{"head_dim": 32, "intermediate_size": 768, "hidden_act": "gelu", "norm": "rmsnorm", "norm_eps": 1e-06, "rope_theta": 71200.0, "tie_word_embeddings": false, "parallel_block": false, "final_lr_fraction": 0.05, "batch_tokens": 32768, "max_seq_len": 256, "dataset": "wikipedia_en"}
Each number is 128 + 24 x the weight over its row's rms, rounded and kept within 0 to 255. Layers, rows and columns count from 0. Numbers have three digits each. The size before them is the row's rms in percent of the matrix's.

# layer 5 MLP down (transposed), 768x192, rms 0.0652, rows 596-702, columns 64-127
103:124137153134145137085165109077116152134151122125116120122117161133114150117087101115149103172081170130131135130118087105142126110123094134145099138130128161121076130146120125137197134126147134
090:145185100143086106126166113114108109148147095149164154122151137101128139085121097141098093099120099147147149154134114095105118120105125137167124113150143089127168135096155127153151097082127110
101:144105174120141166127125133137109127126119120137164083100126158117126159123114124100123130118183087180136137129153129106148113104095143118105162095094119107139139093087161133151162139097144121
100:158139148114144159146097146130133104146129135169101090125162163070133094127119141150121127114165134167150148124160107087114127141160179164131101183143127153097146150097119106093130132134143117
096:106154109130114123103139127140131129128114124162089143133098129149126153138131125148097167136137137139097095148112134117107132181108119062113155126093157123135143110164122167126132146154082092
096:147158118159117152102111092109164098145092170125107127106097085170114113110122128117108124132158095118127134131138118089098157096124135136154085106118128125097098120163172141140133114151129135
100:098160147108125130160115163115125136109103130125192125109153129133114082136084115122140100118164145155124092113100143156130137087122099094123123113127134174128109074144106162161134091137106135
103:085171099122135141101123112048136138148140134132122130118109147136111100180110109155098150122104112117133097147105116162145118105142123111108125136123123133112105149099144157088109106140130141
102:138176141094150149108108127118159117118119156106104095136116068126100129091162148131147137098106134113161088139084150151142123181133173125117121118138110123097091146155161089086111114109151117
094:150132171111147073094138154106167122106159114103143150075124102115151145111139166124142170094110144134079172137121142128143161140124110142169119108158131173115157124152139128118177102154155111
109:151116141115187159155122180152135122143098169136115146133131145110124115092164107144109091141126151091143151118187150136130145124120114143118151101089112172110125125122138165154121118107093100
093:169114076144106129139117124138117094143144149140095123117102110132096131156108127146157113125091142152139057091102176131118105115122117129130137131156128136151140129127130162107120139085104152
091:141108138133138109110087107157090129134143143124200118132162162126139108141163126107147080109122108175175136130129098169124138162153134140144111149083138093129121165172134119150168110120139116
092:076104123103127149134105159126111092110173132138166120155145160116142146160118152137135104178152101114111112113117144124092079122143119131119132161126114146122136109117073079119133112138132135
105:099143182104115133112140120157157123159157147127172140163103089133147173104130112108144166119112131121139120141113099138091139114112102086119121127120130097152132095101142128077113125126097137
101:159131131119132124149133122147129156115161091083126133143126125097136113106181165119098105164145158156130092134096138129130080101078127128151107187106084122107153145125135121132134105098119135
101:121149087102096108130081140108144099078141117169129130122161134103153113084134130098137142147104131106124133140127138171115117132190127166116108120114154101170144158118163126117099144144118155
096:119095111119110152131118120140147143144148115112141137117158153082146131133128099115145139128102124100093134112141184151179131152094144132148108105107134125165169140125110122085093161143122142
099:096123109121122112118127161165130131142156145099088085111129129148159085150123155144137166146129147105169148132153156136123149066158136105094149119132112136087105106107157113129120116152102141
107:143127146158116125135159143109122106162122108172134158102134150123124120145096121109104125180104116134160127128125173144164123128144136123133144137167114149097124145113094150085152102130169132
104:141110121128079098118161100096155132128138094141120092132124158091125162103140120153091126092128110149152104074156131159168100153117115113198164131128132133194117144129146141167149115114155120
099:109154125135129090110141151127132106053103100153145133134112105137100124160087107149115128124070126079110124099141151154123116093102138150153110107081118139145152118125091122135119119128111123
099:093134128106128104137137109136071115113118114135117136092116153086138166131100148095150136088140110124123098140118110117107145116132119123121143127118115094104112147101147145116151141155138091
116:127152115171115137115112103159128115159146134149103147184104119132137127117107108074111118160131094155127109160131162129099125100140114099125137117135169105137099147136115149137166148157115097
095:141126079115116161152137144123157106067130150157109160132127133108140135123143123122124126137117123120100129106113132101148119108080143145131148118126111078140126117121191091105103121128097127
092:126212124100068117169113109139145134134125103162163106108100126134110096092109069124147131118130082152101150117107135127131118136112112089122123182138120127112137127133105123146120147114093135
096:112115077115127137097122104154148115093109089122133109122164145114133145067170141111141161116145110150124159089139148127117109158137119134123121102113152149128134112075131110153110127142099130
102:122130119107134099161142140144117163153082089112154114101098144117142157144053110115137142084101065130145111132116107128141095125146113153157148126146159126117176111136162107141175141122122167
108:145099121121125097098131140103133138124148129116133123182130107124112153124161155113162143115068111146173143130138098125133157114127137119166159097068138132132115131113122112126132127142105129
104:092122134107137080136136137146153114163105145171141126102137148103114120116132126087134138118092102124152128135149096119111108198144105119099113150127125136157074098091127122115136168140125135
100:126147127165122100131116135150151135140136177173127140156121133099149137170142167104120136120115177112146170173122107137105155104112135135104131123114120146111141110122131112127168136177150138
115:118120089169128135094097100140110121108120153117141160091169148105144119153092128136116155133135110125139148108164103111175177128139100112123082143106136100096165137166114130073147137123101123
100:164126126144142177117114121170125108146130139095131106149136113094137108144090141109119138121160139079110160154135158115162148155135150099078098155177159132150135137115117109080145112077132112
092:151111150090145121138120155103127133121136131129173189143135126101143129088144142155162108114136151162102109148132097120136121162148110094114118140082119132119165104165115133137137136098125146
093:110151096172144089103156153081168083093159088088155145122122093110134107051112161110167160115182124155135100127156116130138156086125108164125132135152090144135151131131136102068125121143123104
084:134112134113155135174138140045144109139103095133121146098144070151128146145135151141159057138162145123128118113133146099099127141153126106143111131128159161119144119174138091119090127136080153
092:125128142091151155133138162143168113103120128110157146139096127069117138133135148113164138143131148072132122127104129150142121137170157107117101092164138136152158125133171123105153121146118099
102:155117162114130123092141112167156118112095173185125117107159151146132179138095100162121149075154079134138124094142102144149130120132133095110071140101144158113155145122171131125164150133114125
092:125107148139116137106123140141085141107139162131136102138152146136141140106164178125128137147163128133077167165111135116127113148103138115157138133132105110133192100174108134114191134111081151
111:107163088105136161127141136103112147108114127139144138133135145159108157093110119169086131112123129116132184082211160131118109128142134101095140132062132171117103096125115170100094106112086119
100:155152104154171113146140162164162100121145174098121152101113117127174135100135135173135100086159124142102134116109135129122058134126171110095101161125103181086148149182118077083130126102110144
098:134150115139158134136113160100144160132096139160139161129153142139116160182117139109127144100093111144150147131047107165141129129082119152135113143128116115149120105123144158094142096086115162
102:155109167112103150113107164141141122166143111134087108141159126120150061119165171121113094122170153126117128109129080142147121124109091127100150116151125171117073148149124134154153134098148166
102:143135114159168135121127153163138139187091158127092128177145128129173124136103146119134132142122150124141108142126132142107149136141124115122126159121099123199136085160102116107122132127165118
105:167149078086137139108118099138092136088141125140095129176095143168094114152150143148137141164129088137160126124119136133124147120150106112158138099152149167120130138090117111113131140151125127
100:152129132130143156111101133110097101145121090143109102149144162120121119129148098130144105123121137151148112115136133156144193110135098143139132144075164143128131116140101130142064134177138125
091:140147101116080107123121176094144164137136153125143127081109156165183161112117113126143147122159116126167117126125133154139171109161115081156149162120105123119165155101150116155110138128157152
094:164128096124114147083131130117161148166108096172159128120109103136125116123138116112134143091135142144150154140117072132152099129063102139121116112109115126152120118109083134151114150129096106
102:090146109143096133182129169118109131076111099127105085122124108135153128126111111110184140139115110159150151151085102071112165105119132153084147137130136107126174108170162108135060147138139126
091:144093145094122120104106081162107166183119141138120109148110166123139133185100158173122158130150137149160098119135134134081130129148167165159171141114165129124143087123144094122119135109150122
097:111154138139139106098087116082111114148176159144127154126101141088149178124162113104155138125131143123110092091131133117108168101057078142156130113139095138136104133146113132160115150119128176
098:143128132128120103160150142147190177124102137094172100130144162142141096135119149116153157161109157125172095153145117200143182166138150124111120158123144119139137120097120140119130134116155135
099:162141117154131166119106148167124181108107114130101127138099082101112152151142109112138172142119145141149093118162139141151109136122112118083133077123123133106140101140096131130102137166141134
094:122086131160102151106121140111095139138114118083126147133151135128142121112131093179148103137096150123099131150116144105089138134143107154118109068134175124119141142168159126116077125127145114
101:096134153111130088126117074120130116132146117124126150138173105141131119130135154136129147157124114109134115179107120108110168126090101149143139139172083117117114141088168101167185161114095165
101:141147141136142174144103134168101134107126149125146113128149095155147145121098164120104092175146126138127105092137125169132148114105127081127112163146112096115145081172133131149138107160107106
110:085124116100144090155113131107089109163145155132131118149085144127142111125144137135127105108122097131105114104129127098135098120160112118140127146140142134144110111095101146146166173132106137
106:106160090148169137145129139121143124095137138136136155166149112129166178124141116144176114132122093077149135159106156108160093135129135142113135134115100116113134151151115088175114127145107178
094:107171117137164155139113131140085129151135104177154137157126122148144136146107105108135137108117121110159105126079116148157124154129133138108144153108076133086147103132123102110094131094130152
096:152118122124108137134151133145159147181140121098143140092135177103155141126127175147106151135142124142092136118131131118121160118129155159104135098133106121127100109114125166139126086091131140
103:103122103123141081148086108115116189095136110129087124143147124120090151173127123145077158085184125157107124131137154089120132113103142150124158153128153117146134141085119150095163152137134154
094:166127140126092117165079167142115100094116169104160109101108124126129116144154087107154140101136161136123145103069129161114122155098092129128154121098146102102164157112165160134161100132143150
098:143145160128101133137166114128116149143097111114142103151133094109134101128135109140126123136131139147121148103130093149128110148113184154137172156133129076111113110112134127170146168167110112
099:169126135129146074123150161135112113126123105107135141121128159094128121093122134153144111112083138154143094138127118113086137096181129136144136151112146131130155107129150118160126150138118151
094:169167120150142147122167108089113151163165164152094107100119156129167143121096106151174121114111116069127104128182112127104140127162105146126069131157122123116155143143135104104153118122121138
103:128154129114136124112139157066162137131138099127160130104096125112122116136149154134081129118145141150102125133102188138088136130106146155141112128150162133086135141121142147106150132123116127
104:122177146171143146097104141119145122100100128103154138067148154116122111136171155139124143106130064154110113113129110121098167134079117130123093138108140085122094121130123140123135120139119122
100:152084135119089172109164137137152134124110119133119107174133112114128157091146106151097140117115097089135156121131154165156118116120145139134118110132112160092132130144130184112103118176119066
099:134120130092170096116145121154144155119107131155162096135121113105084162130150111125109116133099103160128141099128140159110129170121081120116153154141108118082108153099117123087115164141123155
095:097137137136090104093104152177112140135175124096150142155113173132128092119115166130151086121126163164119121101176107149116174120149138119123139150161125131138128138104106145175096141100158151
110:122116152096135084138140127156083149160104138126130125154128161151154131138141134123130150107161152127124155119096124158146128147143081103140144132142142121100127125100109143123133122078136073
095:162105137125160100117129121141087125126143128144126124155175106142119126094135109136139069136111147085133116145129124156154180153119080148095141119078107154166132125104136120151125132098114084
103:145082111115152153130139092129138103090128110083109157118116118093128108126122134134160140163134161118089094128133090127098126189163140137154139135115116128114164139147110132117135147108129095
103:100145147112131130141102159163124120109100138142149135126103171118105116129114098126131156115152152153135131110125085118154142138117123143140124132145130145127168126064127089168125113125145163
096:106124103104145163141133101122130165182130110167153171122096136124113108160082101153131123142130115152149156117109143117178109166141121145150113124108090127120081177113096146096122149151143134
093:101123087128090131141141146148107112102112149149148168090150109124117138158092135171120164124079099102117144114148144085125135126184110104109151148151109134102170119086125127128114118163100119
098:125164107150117160127108140083145148137136141132131108200183168117144127103095133142118126120163153106191136119153128105130141158155155113109116121105133143166117161142107155178120126156169159
112:124115160127159131118119099136130114115167107159118127114124098150125086146098123146114159157065133080129133146118105132141125140123095155116127169133106090122135142109134135115095153124129136
101:121087142158122119132144124092111128119152124107121100137136092080104121114110164126149105106151132137133117142135100143143117133117129096118137118155123085075075149144151141120126150103153124
097:114147085123100121086090150136128173128112113116095137099119152132143095119111108095080146134131134108135120132157105177134087106131106129112067128144128129126116116134123070104169112136115154
087:150074104148167117164150148116133112107147138139122128133105079132091135149077168121129150111121124158134145141108160144161173088110147125134099126111144136134113100155099127067160161127150121
092:158159162121134104152125141135069120155106154110132147124115179166139103103102116138171103168115095142110120126144127080113102130130168146129143133102113119097148122107117147108146125142116142
101:129093136096132126119116144145132106116115149166144130116159138158136128135092113140140119124142097136141095115137094112075092078104155143138112130142136117147170115106169114148138128150187148
091:105109121119109158118131114150109189129144116109117115102117149164149096136156133143138071119174120127119121122070156152104117140114133193123136088188134139075121122126104154153114121085170157
096:125140121093117144145094141129142115104133145135089138102141140126143112126174135136149140117168158127168149135103111103136136099146143123159124114138118140131151113111095165136152121153139112
092:113128095153142135078110167148116107123148130117132149100145132093103129124121128106067110106167064146139067131115122149129132114114114140162142131148064102136123150124100123074121166146120087
110:162147134129134145134124083165113099153106120171148155129095071135129189158121134100130142145127104147114081125098119117118116123115174128121126124138200129202125146154099090103122128125154149
112:130102129151159167162182123092130153117125095117147116138138161131155112149122117138127072139149125125133121107120112148088160118086125133125157108143085128158172109151082164135146149097119108
094:137132105116135127129149149126192118127089151100089131111146156170140128113116118107118146128102106120195127122120157112099132194126129142146117140132148099132087110166106128103150127128149136
099:102119154151158129133163116099126120133125089150133156153161173121128107134120118110174149112088148115144136110166176097132111132103131142133108157138152108123145100088163167131107119161104149
096:117107134104108122125099154103133120142127112198165125106142152141136120095156094072106140143130148088128120134193132099118110135125092159145108141113108133113179165122135132192110093101120146
087:144115132102096124111111129116161145110162142134107135089123128132106112147130156100121120124109109155068126093096138147077161143138102076131128133133105128136151105143139121133149124126139134
115:094106143147142131114130115164162080126127125148161122107105139127105113154141148106142103102156151160131144155149174112172143142133148123104139118152152151135093146100143106132134098102114100
098:117076091069126112152117142106139157117116105146141131161138105144142121146146140156143122099125109102123107124149142131121085121123146121120145095130126120146091097114096153129117077108101131
104:111112164094129121189157162154109105128113139148152166144122133139165112114156119125149118117109111126107077138155106115107132118084124082142094124084114147136144069130130159161115141108130134
105:114155127144136114121169138097156089133125102098093066139124144133141116118108080163115082091103103151123133153115119166089122121110159115128168124110091155130124131113109147103102121131129094
094:121148098081147116114112136124102131125176097171107101127145117114114146132074111147130086146136154142115129161142107114170100122155118166126159124152125093134133084139138098136141143124112136
095:120124169104158129148138079157142127125153126119145130169146157118133127118140100143109150139156150109091182101109152106147137126194075116112144079151128117131126135151120139140094079134131133
093:156106098176111082120112110078129135145108119107153098098074162126146163100154128137103121099122142154132089099139090102112147131159107118150115170158131147135161136132142109104085101159141134
096:124109140127149114134087172141149112135178155098145146123164130114100069128142129139092114125120140126138137143111150169129115157128109145137101123134148121126133136126123126087169118093107157
107:154138097041139168101145128138110122153137118151141131140130127188124111111116148140148113149137127112123108102086133126150155117108136123093083148099148189121117082143173103126147108105120117
098:091091173124123129113161097156118065137163105116095159136161127116135133158134124143102080092114111132122125130132080103103124155125089150080113147100094102149133123148151121081144127145126137
108:126122178152143148098126118139107089141145119102139137096140095106108129084117133143128147149123126125082130160138129134172097163150163062126116089128133118139089127128106122110163111082107129
101:116126150110113139142115098136126105128147129117110163135174123161162115125143117101127155152161106085109096140162106163164157132118159137134139100134117120106094108117058148131151145112106174
095:133117129163148124101098164155081125131138155107125140147127122149116156141135098150120110101134104132112116102091099115136130138142140117113088113100127144159100144114101132157119129118139104
102:134133105132136151117068175046111108118111101142101140149137115147107104132142143105161133061086134149103123128134130172114139159126162188148136110128134108124125073121136158132119115141085087
101:142119113142134130103159138139166130138126176079135164088076112103163105140132177129118114113133136130137160167145117174119118099049126107118109099148119123120165084127152094130111095150118141
# layer 5 MLP up, 768x192, rms 0.065, rows 597-703, columns 64-127
090:127090127120150134101083143130106123130109132156129114094103089176108182149123123141131123127148135087094140118126160168178130048126097155119125152088127149138144122170114133141147200129145138
103:119091075132120120126126094152141200148098125111154098138110114154114124121152120185178130112126132107140168101089111101132144132095102135084110120127089109117113151187118131129160136092109111
101:154125121105096138110110142150140098154109177130111133135131081165115112141149136092143117157121132176133124136121108139070105112164143121130111069112133112075100096111116132177153136120120133
101:086083140150134114171123123145135096134198129130114101126111138162102122139120122087141090106086138093134122085136142165117130123150114155197132168164117157155111141128128114100094121088157134
099:123149129140100117193151152123085137121147123114179122162101123107157124109141135107118145111095180162142118141103146126100126143123112125138141150158084137122123118135111120108095145172078124
095:139108145138108147091079089108155180150124134107098113159130114117109153125122110143115123115096119071153154116144107083131098135138173157133068140118139113107139132126141089148099124123182105
101:122146134155121126131146151112157086073146130103145185181129082113089112109123148156126127083089131158063163103134125126134167131141134155147105103105109111157120120144119131151155160160126164
101:112136161129113116089118120153128156162109150153159141139149157129118118134102134131160121182187154103099142124183135084133153088097083147099090160143189152161133101149060166152136120095132195
097:128095087111113128151112108150140129142108111137125117131123127154124122117116124144123097124159140117140121128148139090138111131187168083151114137133092099127124119176128117137098177183167103
100:142091142130138158122127119132110129148110137114141137124134156123127146182122126104112126091100136120178148111121106154126107140150135158120125127150127148119147150133132106133079133154127073
089:131144157104130154151143098070099168137171131101154119105093134095158104088145096094127107175134122153137159156133080124125154143144145120106118109119157134144135141110117117138164123141108124
096:193131133137139136187143145115142120088121095155098183102098114144128114103132099146170121146151151063080140113137142154114163120101144166121153093126108106118126102109124151123136166129104149
094:146123115116131112150128130156116126122154156175096112105111125149119118111107120121070134103134131139132086122155109126163132090135097124135148089139152132104148121156178137144124128147119116
105:168119111107157112097117122122088103112110113126102137128093121150154150125125173135092090104092106134135131153109172164137116120125159156115093114129095112149115116130118119163112135109151147
101:118137130126119140092102129097167142135130165129084108159140113169104163124120143128082125149146096097132107142151150114081133139188113109145085147112105139121118082127120112081104137156098127
105:152112129183137081111203159096137123135142116140101147148147104132139118109124100125155161124132127087131100110131131076064118144113127144132117130145147061131104123146132144134139179151120120
096:139088144208128185086134155148092084133118133124088105159112122123143156105150131139165126111144147111139132163110122117124132125137134149178086132110128168119122121094161152163138131139140140
105:138121166115128131172125098079133138132129162144125153174119105116079151127158153105120128122145110116131134153119104097143110151115133151118138116151154138144144099133105146121133123154123077
104:106132122125133113122152091134140079169148167097107134142104095122141128170140129127111120115112134137126121093111127102124148098124093141153138124187107122161129141131149104136153142135130145
108:067112151115119121156122171102161113127107125109169156117118082154169144161124106131153113145122150073064128164106069116092128148098123109101128126137135148080109107113131165120087112128098147
095:128163122100121103144120104147133130165073188146156158108120115100137137115154102127109103117152158139108124135160138151181138120117143102124083105157141132142114120134109100108144091183142079
103:129115123147144140113148140165188122135124148121103137151146094160133105117160112154120123152123128188168142109125124152123117136145139121120106122128154140166106134147129111137115165116101170
108:151146108133133152098117122131098123112108067110117127098131133106144167144154104091148088112148118123105146108141105147141135100135146163109121115117087152165118126112150124126121154101117140
093:096138078143118088108137115132089138151123126078091119118114109148169126112112135105122121106137133106139083114174135096114074117167128151121139129123130157125070101110120161128120117157109144
090:103119115163135121103145130139129127127124144095071100124161156152184140175068157116132133170133158113123145123122105120146119103122156160159124126139131151124122114123126127095173094134164113
098:123113165125146137196107135093092137181125114126085143126097173144119155157114102127098096130125138154119070136105116127138134119149140125127140111123137150129113159148111165127165128099131121
101:147147143117127115126110116124118153150133179144118141179118140115139080080127129119150116125148153131123087115179128160140166104114134119089090118169152114096078113107132120108128092114154105
104:139107110142150120121129161116137120105138151133147113134108134158119136102148160181132148154092134123108115134164198113139152104113113143135134100151133131131109144127108133169126131105087132
119:140140105140152131100147142125062136139132167138099143117111115156144092138150124132102124173129162133110126136088131166150088092150131142132131069086141121108124145139113145123114085176107087
103:082122136133144103178125155157091105156157120085129150108113149126138149118125121137117073156104132138140153113117128122070096160132145158162169132138119132130137145110115151138098104134153161
105:096093140149132109113128183108150150119159150115156130153149132139086170111125113115090102128112154120105121119118119144120156130127107130121132134124145144111176124107149098110131083118133134
102:139145109119129116137098145163150118171098164123130149147089162139167128149133128140163150109130118144120105159151087146116140112118184187081149097155137096141125150107111139146109122046142109
091:140130164154142143144136082166112088144163145135148129157166116119114133137153163122144143160095139130116147140105105137150114090184115159172115141125160138122108153125136112132117136125148088
101:152142152131040126145137114119135144127129132140089102133145114132108148162157116146103124182127167140139137091154127141098097117112161110106111139114132184118125105076125101152168123130137118
093:152169126152152091093117123172127170171136170095126092160142153123127099127145147110092171143122113140130163120142066126129126124120112121107126099169130129130108127115107136125116162179114110
090:139107123116088168109115087148121133116118118133144127129129166142056109146132144143116068115162112168120142148128084123083132102166146163156141116106145117086083096155082131119118109109147109
099:125140164155103149131115137083115143140108150110103098136141155105138085144100156118080109115107126125133133151145129120139174136161113090153131113160163113146074148119069142086122108155127145
091:131135088121120132152166111092162123174133092104134124113117100156138105128138114155105142143109112138157123113140124124119118128152110149106120172141151152124099174115153109121102124165151160
108:108143122132154135137080127142141148136169123090109168154153127164141115156179156126168073150177152101140087105098149135109117149158157156124167128159119126141168141147129126143174161155188185
104:090113127129094162131101136114130158114122098109115111144111116124103074148121113153090137180102150117136116149156152131146150126131108121133121136146197122169155109145119141110168120178112126
096:195114152154108155113157095130122110103112145104108136110099101116113093131145133118162129103130134161091166141121116102123102173140112115096103106085148116135107145134107105163110108133157123
103:133128081104119145106122114120139141104138126093137166177095148140105139118103098090140145154162137118126146106091163092095119125097123180133118103061127135091115099116136101139112108126138140
104:146105117126111128109116148051132157094167077124134160088106124119119095138155102156121131165116105119146165082104119130162159151113101078134116096122133106132123152176169149128166129129103125
098:125113158123094142115132146138131143126175131115127158103114101111122137124139114150142111136181150089102096168179107119105128102096090129130150124156133133101161147150120118057150083132205120
102:088151168112138074111127170117137118123120122110124155122082125128126155130133103119087110130115129111111147125128156113109101123084167187121118145132143154147153071194125166100147105077138093
105:110113114138128144167101132153087098128107089082132144154135162108110138077133113126139102125071133105156095122120091094106117110133161146152142125096168127154115144154096125130132119143084140
104:145127169116168162152141148146098151102147157132082083111213142137145182121117126172136115102128142157133127101143076164117130082115143146113105131113167131116142176133124115114124155103124134
102:124113125121128112119112077138156090105155140127139165101104177180074116147137128158122123111157130116125128170138163123117106121151158136152152118137133140131089117118128141139099135130144139
095:153155116135120135128167158133169082113106132127106132129088151140137138117128135098075117151130140131119159120145146138165106128162136105114082130127146154102176171112105085166185145153134149
097:148069146157113108141145104136157128111112091113068094132139136167144129128156126160140147104134094143108164125144122109171106137164130126132134146108155066178152112103130066140152108133123072
101:082141110141139119109117150136117070110177093162126160108133111104114152124147141123167081111131149111120150089153128088106157119147149173117146141124136078114143102131117117127144072136118172
104:124095177125105146128119083094143095114175163142168108165113113104148153083111105119117097112118123134165144112103130125142130149152089104121135160114141144100128144147121162156091107136093135
108:105123175118139115133107128130176148102158139148143115152127119120125095092131141106106136145105134117143183111131128109140124161164130112085133162143103086182132165143091116147120125120098154
100:136105116152144118158124158138101124120127140113118151096114125084132158134116151098156101145157176119152119092115141120126153167183098164074128130100143081154088189137134132141085110096121110
101:119126148134148119127123159129129189111157133134112141110110103134103136152166119141172116116098134101136133148071123079105082122105134150094183136109137152140136132111137144120114166134104126
104:103128129141159112084146110101123125132167105153108125161104096126108133132159120164116141116138153104119163120120101151130097150105132131112099120124139122115120115106137134138171125120123195
101:114138120170132097150121081108104112126148119123119175119104116188114085120118147140130123147104134168109108178161113145113116138087144116111162089133151115147115162121125111108144138090167092
092:181135135102144116137149111099128136092119128086126122098119128092125141140169096145098101128119147169119178137174127140124126142153114118144076128127152167184163125141120100127140152160142092
095:135082137162142119127094081094080093144146123165132174140123130162137108138122142118139128133091172112118088130102105123131098104109177158179177119142135105144145122148150131098136147132107133
095:159159116104129168118069131110140133139144127147132135104094119115125123086121121148088161174088119157123152139117108117142150114126139126094158119170122192157133113067118072142131145054163110
099:109160111142148143105143113141148129135141086118114107129178142148068160117096131124154154131120161164107152125155090138113148142147141119088162141126131166167087085129125119133108144121094130
100:125185128129144152122143122132117091123127115117068139104146198121122097145112141136127104124163122148096101152169103133113115124148118170104120123140116110145134093073117115095154107127141126
103:099109093151100157111091149118165138156121140116085130124145111129114157156117154122124144149101152078083144103126129132148127159073133164112122154142107133145109122159085152121141134123093167
097:046121106107096143152090157081129119118133094143119129097125110126139101093143130064156117144151134142145147149077168120160148118132156128124138127098130126145145145121141155162121149159131108
097:133113123125080154144081137123130101096134084154106135139099135159115156110123114129112091113054112109181128140148121166185122131146132144094148128142103130158123133126107123128171120071096107
106:150114106108103110124121153118124162154123117139065171131075077123148107134095134133135171096117144140150135121110117143150156101082137113142168068096112153158099123130127096120127137148116150
105:142118147117105098146140128103108159149133128130145140138095105111114148147109127106163134155164117121138133131127118098121098157114113056142104095132156114143111088166124143082166125138122165
092:101130140174124140122166145125149111109134136065111105110153145148134136080132136144085108111129174093103153124148143139127129084112159117148122051134165106152145114144145148144116120171147150
099:150107133153156140172121104091139119135127113133070186149127157133129168131092147150096174102120102079137092163108136131089122120114136140163131101110169131111114174177133130101159138142132072
101:124073139101111128140187120089083116122121095124159125108131100112096124155151168160110123124139124130123090147146075123114166107142125150145102124116119150124102161139089125133109152184129152
098:101130152141084125113147105107141145142109105172126087157132122112126132141101124138115169153119152138133153134123149134124094072125181101138128144135140087106110141135119147087130114129143160
105:124145149149135101118113152122147149134098179130164128136162127137127163135118124101127101101119103150124129107146195129162110114103111116104101115136130094168106150134091125117143126143114140
104:156118116114123105134113105101139145156105095109099115100128107162145109117153172113119115134160118155128142139163116184138128097153116107092096080143109088183117101161096129092117142116108121
104:163141145125150110159100120097130167104152157108093137161110103149130119129147096125122143098091123108130110141167087143100157104153167097103167105099175138132127078117147148199147092110093121
094:129152132129123144085136098166190115118148122150103111142108122118114115113107100083112140125120153106140144110149115154123133123152157124126147108134143087103095120155137098125143123116138130
103:131113102151132082123109120100123123111112091110108161115165101118136148082127141145137139099132151101084142126161082165128128126100128129138155118117130137098142185115184099121107157109126103
101:097119089143150132127116147122117112131099159091150173097152118161129141106121116126177109128159159134161150141178086119103124085110106120167168074139134090150110133165135130124101131113120152
103:096128119130136142133128117121152173141114107108100142156127146149087127128154123148149159159135161092083119110121159131100142124118156142112098126087103125114150111097125115117125167165110152
098:120066178137137079151173141112104098133127118111160140095137136114105114124198159150139131095116105117109146076137145111121143157141106123107170100084130154143138114104146102100076121125167159
096:152161136142076154082110102141079170132107130093103109140099175120153102116144126150109126200155129133159131108138115122107083179104162087092127140149088096127139116119147108153116093094121148
095:149075142144154143110102132102134147121109108168157104132153097113121137136165127074097127119134143099134141089102160205131116153110114135115133119156125141167146181120111136175105124147170116
099:083106101123085103147096112147143113123165096086149135093099154149163125168168116131151128161122126128109107100159175144134110130141129153135160105129092176138121122137122098140122121050134136
098:145116126149180068135125105110094089110088114138124161146116112107108133115109090102119125157119132103096089129184110131142170127127127092149129106126134114123152090078148109107124156145120154
095:166136144174154149124113137108133093152140062116143105191114158100069116127136112145110126107092118105110105117128134135142170119122115132092092173121169099157130093100113117129154127090102136
099:127134175092099115120124121090147150154129194101135127128097124123121141096122113112174101106107132167148165119137147141099135157145101110097128095133189124093134111112144136175099116103171112
110:108116140155126097135112169087166125137133108120094151133178158125103078120122122146157135086134146091114121094112143115096149110169120145109129126135137105110114124105171161146162140155136135
111:097176135133089108111123094115124114119117092133093166109110125083114093102129144127152157123125121166110138157162133133152139154155121122154118154138166154112140102104176100140100120130155140
095:142143148159150158140141114126123085146175101070149156170095124146139101167163159124108099129161169118074112133129076152143123128125157103126124108095109151172163135113123116126130116182121118
097:151097081138082079107099149149132142164142134141120128126132093120131087098102159150125112141186133131127117170107106132185158111124157137110162139155147117119101131109100082152134120073125054
100:123179099183105112122135125150152138136117122103120119171116086113129142144138124152143156136139107135136150152064102131145126157130126119116170078137157120119108106140097124107114151156138141
090:116184073112188129140108138118116126145125144116152140134098120142155172169156124156156129146122143122137126125162086127134108090134180175134080146150134147128120163147099116116118128163115125
102:171113140106146141120110119114134105102137135120049185139059124112119098102154074152133177147128180149142112162120090165154143110074155181120132135102081135158147108120096127144143127118128111
089:147104118160140163074152150176139136151150132126154155135119124141157090131149157115127135168175155101131107164100105164105139160139151108155126125141146101138092182142158048140126122077110100
099:106133120131084116098160107111132171130134138084136151127132073141131147097130103112098124122136180129147143126131111112102145108105161090110147135076134102117093144159139144140091114113105181
106:110091136115110134137104132128083146111147152116120127125119110140141118138093106112109124182083172150132152124131135143105134133121140118108108182094155133137105124137108156150113135132123096
101:186069139155088134122153153115178116115132141116168139129120086152130130115161144131111119098161137103157112108085133135136130119131130090140155158134132158123126154141138152114119113138135107
090:097162105170102134111170152103122124126166121120099092148134121158125128133145120135186086137157129116118100119133121145142123082120108121131111139149141139062172180152119082108144131099118116
097:150148178143104194103133152175157110108136155130113142114194107132119095177137122115136104110116159126118129144132163138114126159109125111116131074128130142136119105117144134112155134099128172
100:137148115158110158146102176102115129136124129122151118101103139108103178130132116099132150123136154149185105155136153116118106125147112130124139125148124122139080126120159136110069145126153123
103:132110119147142110077152125098109110101154092137142108093159157142128121094143079127117113122134102123132114161148110122062122171130142133149166168128114138110087139165115132136123151149108122
103:136137100146156133129091138114128189097075115120143119103155088121115155108166110103135193141114175104109115131129160177118139164084178112157144128132139139115105143148118092120125107102137129
096:126112102113114120128105134149133173134152158144124130108123117167146130110149092113138157113119111151133107159206189145152179107138134142122159133127091117172117149094145097143126138097125099
108:137109145142129120177159138100142174129129108106127145100153090134120118096145118118151131087112151109140179094166144096112118109120179119120139158120153113104124125131143138115113141125120142
100:096133110113114166114148135096133141141116135139133162145148140125145118117133145075161108147128157158095170132128164130117133155101100140135111126150153085132138133147168109134124154153136186
112:125168135122160094156155113137135125131118093123149099141129140158202150150110135134108091155116163090118105118104150118123139156140074102108132123102108174175143157157128127096137117134175150
095:117111138148128089135107151142104124136129146112123093144133119118091104105159084137145112191092137117127156097110112125126098150154103157141151165142147095096166139112111149117072111140113131
097:143091125123112120103066117128150164111140119115102130140093107125132061114116120122138109112069131120097165188129181133132105159141163163154115152124098157127184115129080094138116156143111115